Weights of a small GPT-style language model, trained from scratch on English Wikipedia: 4 heads of 128.
Each number is 128 + 32 x the weight over its row's rms, rounded and kept within 0 to 255. Layers, rows and columns count from 0. Numbers have three digits each. The size before them is the row's rms in percent of the matrix's.

# k: layer 5 attention key, 512x768, rms 0.0205, rows 300-346, columns 128-191
# q: layer 5 attention query, 512x768, rms 0.0212, rows 301-346, columns 128-191
k300 088:115166089183128133130102146081162130123083101163138144143096099076176123176170117142116086166165157114141114119148091164181122099142082086151143193144143113096117132131098117096143150107149208
q301 100:128157126128119100086118171090121105154075109133154156051150160113147127121200075163206124091165100133097098148082119115114124107093089147144124132118114139104184138177160131184144177107189133
k301 099:101103109139174177084174119112156125191106161135134147108104089169137066135139192170167175099158093136142107112177134167099113150124086130133135100094073069119060102119125182145111224141145112
q302 101:191169138141157074103135118099136119069124148110084148104125124122143159174126090135132162181127150059142133178120080088075136125088150134121159142100163176171151121121149178114138083139106112
k302 102:138164164101187086181166155120134157102186104126109113109039158161145098094121134133127089127108042146106122140126108131169089158117076173095123105142148107080124144100111108104169069136131120
q303 103:122140166066096079132132123147107089152105092132063134129131173171159160092151104139161080102151079185188159154196124127142115098173134166172110097115116114170090056108126203099067076116076127
k303 100:148148166097089143169077121129121117121078124085113138037165150123129164134151104117123179120122160164147161137129107105117101060083116130145104134193158148109154093105143161124114117145100110
q304 096:066132071156182159079148113164125173131091131128111105152140096113181109136163096103149172108167094116106108106146151151102101103181098115143108072150096103147099136123173102111085087185081140
k304 098:103103100149140139090122139127095181173137118130111144094131109176139108146159106174125117101165155156101201130112117147141107165181127154110083167157146135089122120101189065122114155077095160
q305 103:092149129191175109127150157141113132078131147106123145112134097114170157169135072134163077169102181106136137171079137126143072125158134111127097199129199095114103129146152091156148164146136159
k305 099:162097174095176121135086106146126093106178131128085126101217109186173163096148100147139111133116113165119111099184090070121124115184138144187092135099104127100131078140122114148090193121162115
q306 099:054121121173114162137156157126118123091126215112143091148072047055121140123089144145147150181117077115106085144139188116101143140080100122123161126168142120109085123160142119059125173070209066
k306 105:140183128137167158124105100125057075102156133141192128115131100113168156112128126105176127133115108077086131099081170212150137127126100167047084114102111160121161138090054116142156150117145094
q307 096:136162089154106188108115124123138140131182096125093126162180181124072058157200161141106129136121133117155184176086133105143209112158152143112147088131163165184176114090165105083097119122103109
k307 101:134114094094173156160183121145118104175127094142159139137136138144041097129217097097089199121176175042066178127131142053152088139181141121150160157168139080118184139110147177139090095141120088
q308 096:205171134174124092114111109089096119163161074186134171142092179133110147147122117090101103132108129145058148065130140174122130160145117108082107150099129105146115124124122182035096118119096092
k308 095:151110143158115164127107082152106168140152155165144155098094121161126090148154162160104128048119159145139124069141209159083122144092106218141150170161099114158130154142117143131186173121125133
q309 093:143145129150104122131138137172160099123111107120113157109162124157150149099183095155129162110202164116057091133155082146180114114144119146132171140136116118159111110190143169106125155105145151
k309 101:174145114131156078154180095085154193181103144135101124114182215127197133152170054129033192133179092149091078075186121165071148179188105098144202088141067107100058127142108175130089169147170143
q310 089:126101087128096092112111164126168127108179113178193151110133096156150038094084107163149123104110152141108126126113075128132168155156127060163099135175138106100082126171168098142129181125161171
k310 089:106125130136146140105123156109135166131182176083154118099107080114150148191120155134149182079205146089102201148132117153131164166208116145152120163078134131163125172123147095094100146170180113
q311 099:146146152104090126141149114142093140142071144126131165118162103140132083107111123134081101058145100129115140177130093131163059092133085112141123134087110182084058153108159142113149150144141122
k311 099:125139105111100168113086119126102175116106120117097150062102151102185206054121102130168165103152168160153145157149090158104171119095120122180144132102131192138089143146162149088145082163104100
q312 097:115152114120111086136158122122145109129099092132092119170212128123153159107178114103104088084193115140103074083143131081074092083173150094147133134115153106159147086160117170081063112121108129
k312 098:111150115165133110148164184123170140099100131125141087119098094212112129144153180121124127104143142096081118078169088146100082145135148111080066152164091103102118108114121077078121130124137183
q313 100:110171158139117121115065124182144145141134127122136138107117113133156156123166175121115185065176202160125058163105093152164103122136106154126145060137135131091127170199113144123133145128107072
k313 103:130057151098094156127160098151150121118098164134120115121131153131158195138088137092148131096184159116196097100129153121101154149052120088091181148076044141094116135132126098158100106072163117
q314 096:111163151159160115135159111172142116132179144110119134126071097138103091123134181160092124073171147179118118135144120113146089173188163120054124080100143096149152084153124180170153120114118126
k314 101:162085102112141072076128132180132122101132144113176152117103173114141147176128129153056070088192163167138109181112082129167135098125093098155180188146150159076122150097132139161168100097117130
q315 097:207128129067116111167087123161129045108077152131104158104134116109147190161134137110095119221109113129116072081171153054120122116153134111168106148125105097158172147108103190111116096113186109
k315 100:131146159123112169083098070175120183140111146162158126122123178061127158170120153183096156128124106124124156131125104144144154141107098124132136157144151062113111115145133120137127103138102125
q316 094:169163192139149119116163108099173091119128145162144073158109141140154102080064131096093156114202184083125040164118132134052141157091131111111074091107145114130149075144116161158122160123125139
k316 099:127135149162154105180138115104125163132129118173142153128201162203166146093141168090126077094117160210122126121152120103081112143145171147110138107145063123133108116151117143146110133169123134
q317 095:127192094123110149154145155156156141136130153128054165120130093148143107148174141134143129109107105143077056086098121161164094135148132127135144133121129073116191198092152087152171118157151058
k317 092:126088116094069093060105191142188144160112185172095106121076116135155114126109185148180176156146084163094152112095126206121112155179057134128081194135154124064136131123074100158190137086066104
q318 095:112139094126130150168115133141121159179189130088138175153114061211068121122078127113088112166018083159116121133130168155134112122158149102102172118062130114108112128169127107161153138095153144
k318 090:211115155169130095149146091103138111153135103150189146174102134115028128106095140164122147146107104125160162125104094112088154116111162115063152156112112104132127120113058081122162181119148092
q319 095:081131094086133096151113049150092180106131091142126175113111044138161140121100141085149129185124082161148135121157085149112163197150125112091128105140078095152139133080140175125152083159155120
k319 088:081092092150162089222088058173127184143103106137069120148106086110140150177187122159136091168061157169104118142125126054124144104149152177124123117101148149123166150114162137153101136144092137
q320 094:123106137138165065101150167151099111143131088110114066078066168112154125117170136116072122097147054176183174122127073137115199091130100108082077150137208156185117157176132120088132149168089169
k320 097:088153122087160108144118156159165136136149115142139115127138107191255121167128195162153207121197050091134109166129095155160119100115088168093105101170171103126120138136147097135130081142130081
q321 093:193106157194148143084116111086158112094130133116137106073124169156125139170133145172057150095129189064097173141090097102199189152094106142193099120098064106161112084110119131176129114099086097
k321 091:142114216130136160146119155080168119129107119150119111078160136114167096140107171067141166133153139128179165157102132131154097119141129120151144135132120140111124085118101149120152127089188097
q322 097:122131112196138079145100102119138133117103108115166113159116113118114153152104077123118152168086094124122181161080165175085098102118104156140144123094152105130116064132129130118140176131165089
k322 089:127134059151150109137069138153121166079155160106141144083177180153154073143134068111137094137106113165124136115164116091102135112162116146167049101085136090143145123114139151121123147110064092
q323 101:094072108128161161187147143089149117101143127156174172077124122153083181121151148158172098123099185166118133106123149124148131175152147151106188146095086104106165122095120106165169142093161171
k323 100:097091141089151157133131110087180114123098138118135139066185182136084171156111158150118147159192112107147128123123173124136110219134216165138148141131170117109109117132069130146085088153175142
q324 102:080178130082051159126082087116154102135097151121082160116114083127153176121110122153084084055106120104162174133077104129147057117111162128079150194050101189156115171106105091150148086123160133
k324 102:131144165148130154165180105153123095123055085145146151136086075146098153107100141181151072101145158178124123102080116154138085121124209091134147150169092131115121154178096100052141165160122067
q325 094:136082123184138110136127165152142120175108089170138124154116103118110132147103144127167133154148188140087133150113115132102165115172100138085066115146151128092139177131146113081124142098109086
k325 096:107116141138083166105123094102136160100103121128101145082119094139167127088147132150160139088109101190157204140122130128120085120109074144109122138155148139126085182138088096154131125114058158
q326 094:142149135186144081170128131158130108121163143138129149110095222158149144128103156154103140119165177105105106052124170137130153077139107139110091054109156107119121091103120161096096176131120128
k326 097:167117153137168114134136195134102120045154129121139062119019124173141161095069154170075087098094152081169154067122153158080106151113100164085135125108124176166193130131126199129106154117103120
q327 099:173093144141106118183178138101108116167211139135172205194129105150103135153155134174118110112128190170148139134075220079171080080174160179123100080088133136061101109101128135161160157077119151
k327 098:106157084136088167120156152146179129175086122116124107138053140162087120154099114140105165087140152115121113150045159136132087096095169079126106172119126125039098118119096162119194139087185119
q328 097:084151153111181111128181158137172132096150166138098108178069109099145115178179128054186102126094131101128160147180201099170080176148149165079101139153113221107109107117124093176125128122119068
k328 102:174123096054082132123109105153099102119097156170096105134060168111154143120146037133128094161112133157094130127116134114153180159152158171118153121099123123155124187085134066104127132168082123
q329 099:097109117060171104090090115049142117112106183052170142170104113134155081093173133087128147137118149093143100144126092130104177129116151179129203161125124135113173147131157072138136140184119077
k329 096:114138103136131136117151029123155142114148153076136112149126100148084106153191069092105138130146140130118119116127117115109149135188091135120136110132111138152157106118147116067161164189071149
q330 085:091125147129094084076149124051112152140107155150126104149128106110153087087096108118097119109126146130112119115127145197096133191139119134131143121120081121121095130126146075071130142133109077
k330 088:074163140120114097118108111157159127109166151192139125111142162109154049089142133152153085129061154175148138073107127120114128086114187155136073065089098151064138135118150131109092137128107140
q331 101:132151074114169129145165120122122172131149107084130111214153077124183118138163105147156077126125179139113069092187137107094169099213128083148138151177093076158162107131157146113119097152172088
k331 103:159136144102101101159125089141143136142161153108122156098125139110096092137139127136179134139132133125094145148159124086093161108129080161124072110201120136069175145117139133141071138079113143
q332 097:096110161180074118155174143143129152111159127144164165127198148174115108140169093090149124129146119127103110098181114109102146151104163165116119066161109135120099155152137111104128114164142134
k332 102:195120094065143107161085138102136142117107153111168114133185103079091167130120109129110093086150207036158105104155150116125158139107174098077131088164126091144127142091076111118140121143085170
q333 109:133132133122107103058085071142089062138091149101109103160128070237089195148123076129115174156141161096176124118132174133183167177189151207182156092098136164113182126181132125095074106133152089
k333 101:118117065125103068156170098100134101202084125040124067153097170135082141150135058123125102188123163130191139156116154122136082123093098144122199197169086149090109161123092141147141134143218110
q334 102:077117076138154195155148142108141148104104203166076163153063132122155147169088098148151142170134125149130146099128142083048127091121126099109132116113166134154148206076142082144149120138154117
k334 095:121138076114110096118100136125138110130138155137151124175093024142133111152119130191158142142121098086099100136128135050117128176145198105147120107116150156157103109168077119187110093159191101
q335 098:106181119142087118165186125101130134096160117146148145140148065095165148108148145125081122093196112127101120160134140128147068149151109143147132081143130128164149112075153067146124105114201141
k335 104:144159093080141095133115130137154098115104102174132107168151201127124070060112077159139113112199075198108127098090131208105129157117116124142086185143098145141168109142157092132174122149209231
q336 097:115122113115115158211060105191125161213124123114113174109107112095111114118088133142198133162137168154117125110115124143087172151114141156176141109093118154121114149081113109111105183133119146
k336 096:185135111088094146148158142141148132169106140091108071169125142141114159135148101143077151137129068143189117136146154199121087135109150115158096153144173156125132110147098128134122164044145086
q337 096:093143131131151079142157128103143134139137153127107141121115160119130112112115171104130140118154162160145066150154131145162143134118099141120076107105151136134128094068175174204170131117105173
k337 099:134094167107086119086133146099168133102134110089139129090095154167143117096101148157142104105144126160165184128179101137124129124072054163143115089160156119156102142080187133124152111092102135
q338 093:085191161090087118086114111157088107107146117112101156160159089111147145107114116154140119154113111093099105137196198159152156126102094169154084140080180123086083149130126072177087116207111132
k338 095:102118116131136125083121109129106154110105125162136139127181166174115126157191072089104083171156159088056095100172137117107097158168175119103156085194136103139099084153181131160134104093103129
q339 096:078134072073161078142180127121131102106165158108108103116107131163121146161138152113137146070093131120106052147118092148188153152150134126086209112183144151125174134101146136120092090184101127
k339 094:076125106112202087159143158135152084143146121114128122150117121117095114183140069126141074137114121105147100143085116149157130147140176137138148161196121133134145136076096131108136093112107140
q340 098:102076093189064134094135132153122211138101112126110144122141149080123126134121168162122125144122032168163153114106157116148129067096123053126131099118160126140110161070093153117114144144165065
k340 096:152084144127124096116116164135135171096121132100134127168184120090109110195147182190111121088147000156155116117100168072145135084122099150108089099071223168106096120123162148091148171090150145
q341 097:134184153090151110161116101153147140127092155171124121107077165159122124121071203115110160134105131117133157128097166141115153116151131057086091123160103116124125126088091083125131080127148093
k341 097:128125122102090103151131049127180148125078128161095171161120110179127137156091085120067117150096120151144118158124142109161073128165124126075126137096092119170122137171117114183136103140100078
q342 104:060125058051158157112114118144166094106156164123141158179058132137099103120094120099073146144048126075136151110140139102094139132163098156101151156100168074151166168133165099132127099119128147
k342 105:092122161099184166129031080140112123104124080135102087144147130129119136133074175104175177111108181128147125123175158104128129192119134176147069202136189095100167149132174087161119133165101129
q343 101:067083129107126158111178141124117142131131169175170203097185103130108139135091113111121133138104176102120159139096113107172141145103124141098160088143166133158130135127155062149136146144162131
k343 102:113138163100155147071108072179119196066072188125132154129157157141052119129141104119052070110180134145053100138113062073093126146113166137138095128115114170146111130104154066137128164104143125
q344 096:151151109169171120099128154102111177118124090116145103158137124101099159082079101121130122110141102136112143127091083141136166088158133096064077119096132085135108144133125083095142160139138103
k344 089:128143169120133141116102145110101159058155162126107142125097124160136106106141164156151166113116167195127166061181119148110162091078088150126079148102096168135146075090143139124098156124155143
q345 097:097115180130141103114142141168139151149143079134130229112149124121134108152101105159142068104112082129116175084093131077120064160191136124101149091143065133096135189128132094132089153178132177
k345 097:175098138132153089123113109097129096224098077199096120116165099130176123091138157167173140101090116170058109094163142143123151174171145092132163134140140127098095153189136126099136146158097148
q346 099:124140083067089118119108139087145114142120164160093128108102139179099131130108144112087106183098119140141083141147131120118134171141157121098150112108107089122130105063114101126086131087108108
k346 100:185154158118086106064196145108123116073114185068123179119103139148066208120120144118099147152133068153155156169139145120165119165051138178124124119094169168104141120122072103145134125137057175